Weights of a small transformer language model.
Architecture: RMSNorm after each block, rotary positions, no biases in attention or MLP, untied embeddings, normalized queries and keys.
Each number is 500 + 40 x the weight over its row's rms, rounded and kept within 0 to 999. Layers, rows and columns count from 0. Numbers have three digits each. The size before them is the row's rms in percent of the matrix's.

# layer 3 MLP up, 1792x448, rms 0.112, rows 1167-1215, columns 168-223
092:473488510494462507487499526449472529459521517463494505543524497487467506533508436467467493406547567480496481483483519573485559461436530455501447478432392501412473453461
089:528503465517408492497506567466503397495438455565517520550498431509552541467444481466476543546481523526545545457455469603574485491467500516481508520437477487397571525455
098:444524454555571449494509513489504469525546515505441481475553513541520484483525445562546418532512513514544513563520430471471595555483456479494491514502486554416544427450
101:546523484483474471594564619494548522533596530497519485496506576529397456494485506463581540608585395492471550529474526527518539511465483429474529504550518490511476518470
095:509570536502503528533512420498505486460522491565470520519531476496459422478472535481461473545446441483557463534520504505466483549498434532531497504563556497514539489533
100:535526407540471573457468501498507459448461519423423546443494489437558473579478427469570474430524491545507508477480505454475490549424517522537500501501427500538486401467
102:478480472477463495480548524531533476540576476479484513532543528533518543493524421563436416531497488544410475409485501607501482405529497584559480635544475522471443480416
101:507563567456514498529504528553506562533578500480522479479556426452446564526548485514492524560533596541419562419486510422481500475470499484477459496525439540547535485478
097:559506505530442479511472521492525537484528492482534464482459453530448426522468508461534539481449490470509547508419485493509484549475504482503433529506480514509444450484
106:505434487525475459495396514485437545530424465473524449488482490522537540475495487535477455475556401489627531495449458460455511401484444513505491564509558527577503509504
102:559526559474442535482483522477480461514489516519458515439481506481446475514516454533550462509568514519414490485469479447515454578497463486510488391533513472458520513452
103:561575512490514514499464462506479480526553517522482577512505521467516523497382504528520514449527535488469506508524579508533457553444529498491497496506482506507483469533
096:446471504486494502470493474531439540478480534586486506614526502471493495457525507442480496502471465532493510531499528507538494469493451515495489567520591516504471584540
100:443511439562508465473431509532494521439554487538480449488494475503503502517535388503510457479519498543487497531465540487465539523538478496467489513503530472509452470437
107:500518562489538514558463497513510569485529500521475495465541473452533533524520488523521511500509534479485523484479472480470492454522454456462539537552514474510532518603
096:492553472459465492422510519523460490530443506545527494458476497473533557511485454504398533496508547441538480433443569466488551518499484419555460518538442494488500530522
098:517542468521493541543564569531528512508483479578527565479428528461514507525533470490452465535433520535491483583518360508477577459544542493485489448454485552507508553562
100:513538444498504497560561521512456505523525508486500532442495451440474556468630552536491472551523472462526505490544491547535599487528524481457544466471378474478433525503
091:479558464503471481493501493538471442563512570483450500499476442476520472499468450563465522533568532470462516462498482499477483513488479493509473512475493508562521497515
096:477546516488514490576536450466447511483537523529430461525520417590530466590437456552535479520486533517530497558494521490541474452482529474454484484471499444614440521587
099:525484522573522418546397483485535453520481497482530530493444449505539536501528447480504474487558516460571530472497561515505533538496525489519510532550502517503493570488
097:535557472506511541540505502550457477486504440507567482589493499480538537474509545548468574566488554482564496514483536497493539513480521508489517538504511527452462539490
100:569470458474514476472516449477466520412469482452479494441493497493477533452494484494390454459501564446441569565519507482532583527447516492524472506507535486479447464467
103:458512551519426508534455520503435513527553480344504446539544522535506483497595489481493433510495532494557533442578565513498525527419481449457519528453510420576452479383
101:547388514523500512495525453458529550507467525459491464455515502497520449510482506459485507526508584542499501570505538384518501524503453431467531512502462551574527502505
098:508549530447452448487480539524495437478510470553462485533550468552449430550424466449493495463562528506527436486526562577452468525538502511499464491419442523492445499505
098:538514570485511497488500553506525434474471448520519514488532535505427487547489469553493514524523469469561514506567538504519527474541498503561400486490417474503442551563
098:536498489511476480526438520511454534501462534531561537485520513597411527487472476561515551499482555461521475478541509470567510483555485503481450415608478515422485553504
093:472523485439562488517469508497475422534472522607516536473494492487543539480507525478487483556512520506537528486452461491465556563504524575480516522441606509481464502490
097:531496463466471408484499483552476485464526496472514506427520529445559543459528492503478437465552492443481514489565555537520581458488493599482478495526588515460415563449
095:516453485589464502505543529511528381502522480449522494455461564556433488516474569489466471496486490522535527475477469508499468571487563511535550480453405487495458519504
104:548470496477522435495555507478512468499525456507449548511483480499496426433505546582542515534426513566479447463449535447547497478447512430508546479502556472525542519484
089:551418451550501475541487502496533497533474487494516526515508435499472495460500482468481512510476473492581511539531530457474518496575524531490556450508569509455495472428
096:548468536496451501552506530429469515469495487443433486502510507453439568455520453490527469470499517482496539511497512485474509477527475468480504527481513520546428593549
098:482494541554592501566513489491540456548538536570458469477467522415547489536520453552517457577458539460564433509471559518546521592459513483520516487447478519499440426520
101:582535492502462341493564528467467535483454567439452491419509501372512559532519555526490530470535517452555523478501527511505558495520468508508499437442508558558510516475
106:535429567481490464512464461575497525482533478506517536509552527514485446432497482452539484486523528546499525569536576463547482506546455493520455501561557527492489479526
101:544448492506470533455517466501503538504503507486509499504482502447503462542484517530500510534481564549561488478568516508507506592550490494536513484465519496488483511454
105:512461484525435452469533441497508546500530548478504490555455488506462510491522503484557573509552563498528463385501501408515475505522549439514449500451490492508505458592
095:492478515441543517523511521557496487501439499474540458571486512406471494446523562432533478469504502518552541510466490433483496549521547521493538510454473494499537445472
099:474489479508522441551534527505559516543544556430497440586543447496453433493533471506505501509496503412504443479469461475523477503522464449500445475415513521452531553550
102:513429594508514454524462442520522550470554480475517489583511459519517487497492542544480533471473514497454499444504453541530573509474490479482467523489461546504489476501
097:498489542453510485582444565609512521461455443552532534489449499475575561543464500490418449540423475492519461487532469475495512566537539482515499526463540486549489425510
102:493466500475474525496395470524440533478522533482540541510486490556524492447558509515539497386514510538508553424493517478445447512494495496527587463501555539450461549450
098:467569530526621472430556595515446453472513477430529456486477531507571468482528514504541479500497481489538475420518476465538479483476464577501485578508544477521471414488
115:501519461580496490484468527546564478484464512571515457416561528449453462526480537450499521488610462524486454438490482480429511517545537459503563435531585472555472444454
099:451562534586510497495474558448529487553548465461516511484515493472467560468516453544468467523562542430450508530523423550528496516546469493517515496601474516475504523484
099:550570445509461503473486526512521528539535482512503576461453476498475464526464500503428489505461480468444490489493447496503454490540551495499461520560543536538580508523
101:536480496520487532510463486531531462445432532493491543492511437532443566406516464487491469517493488487528507466495496488504489519469504422507485544502508449574510452522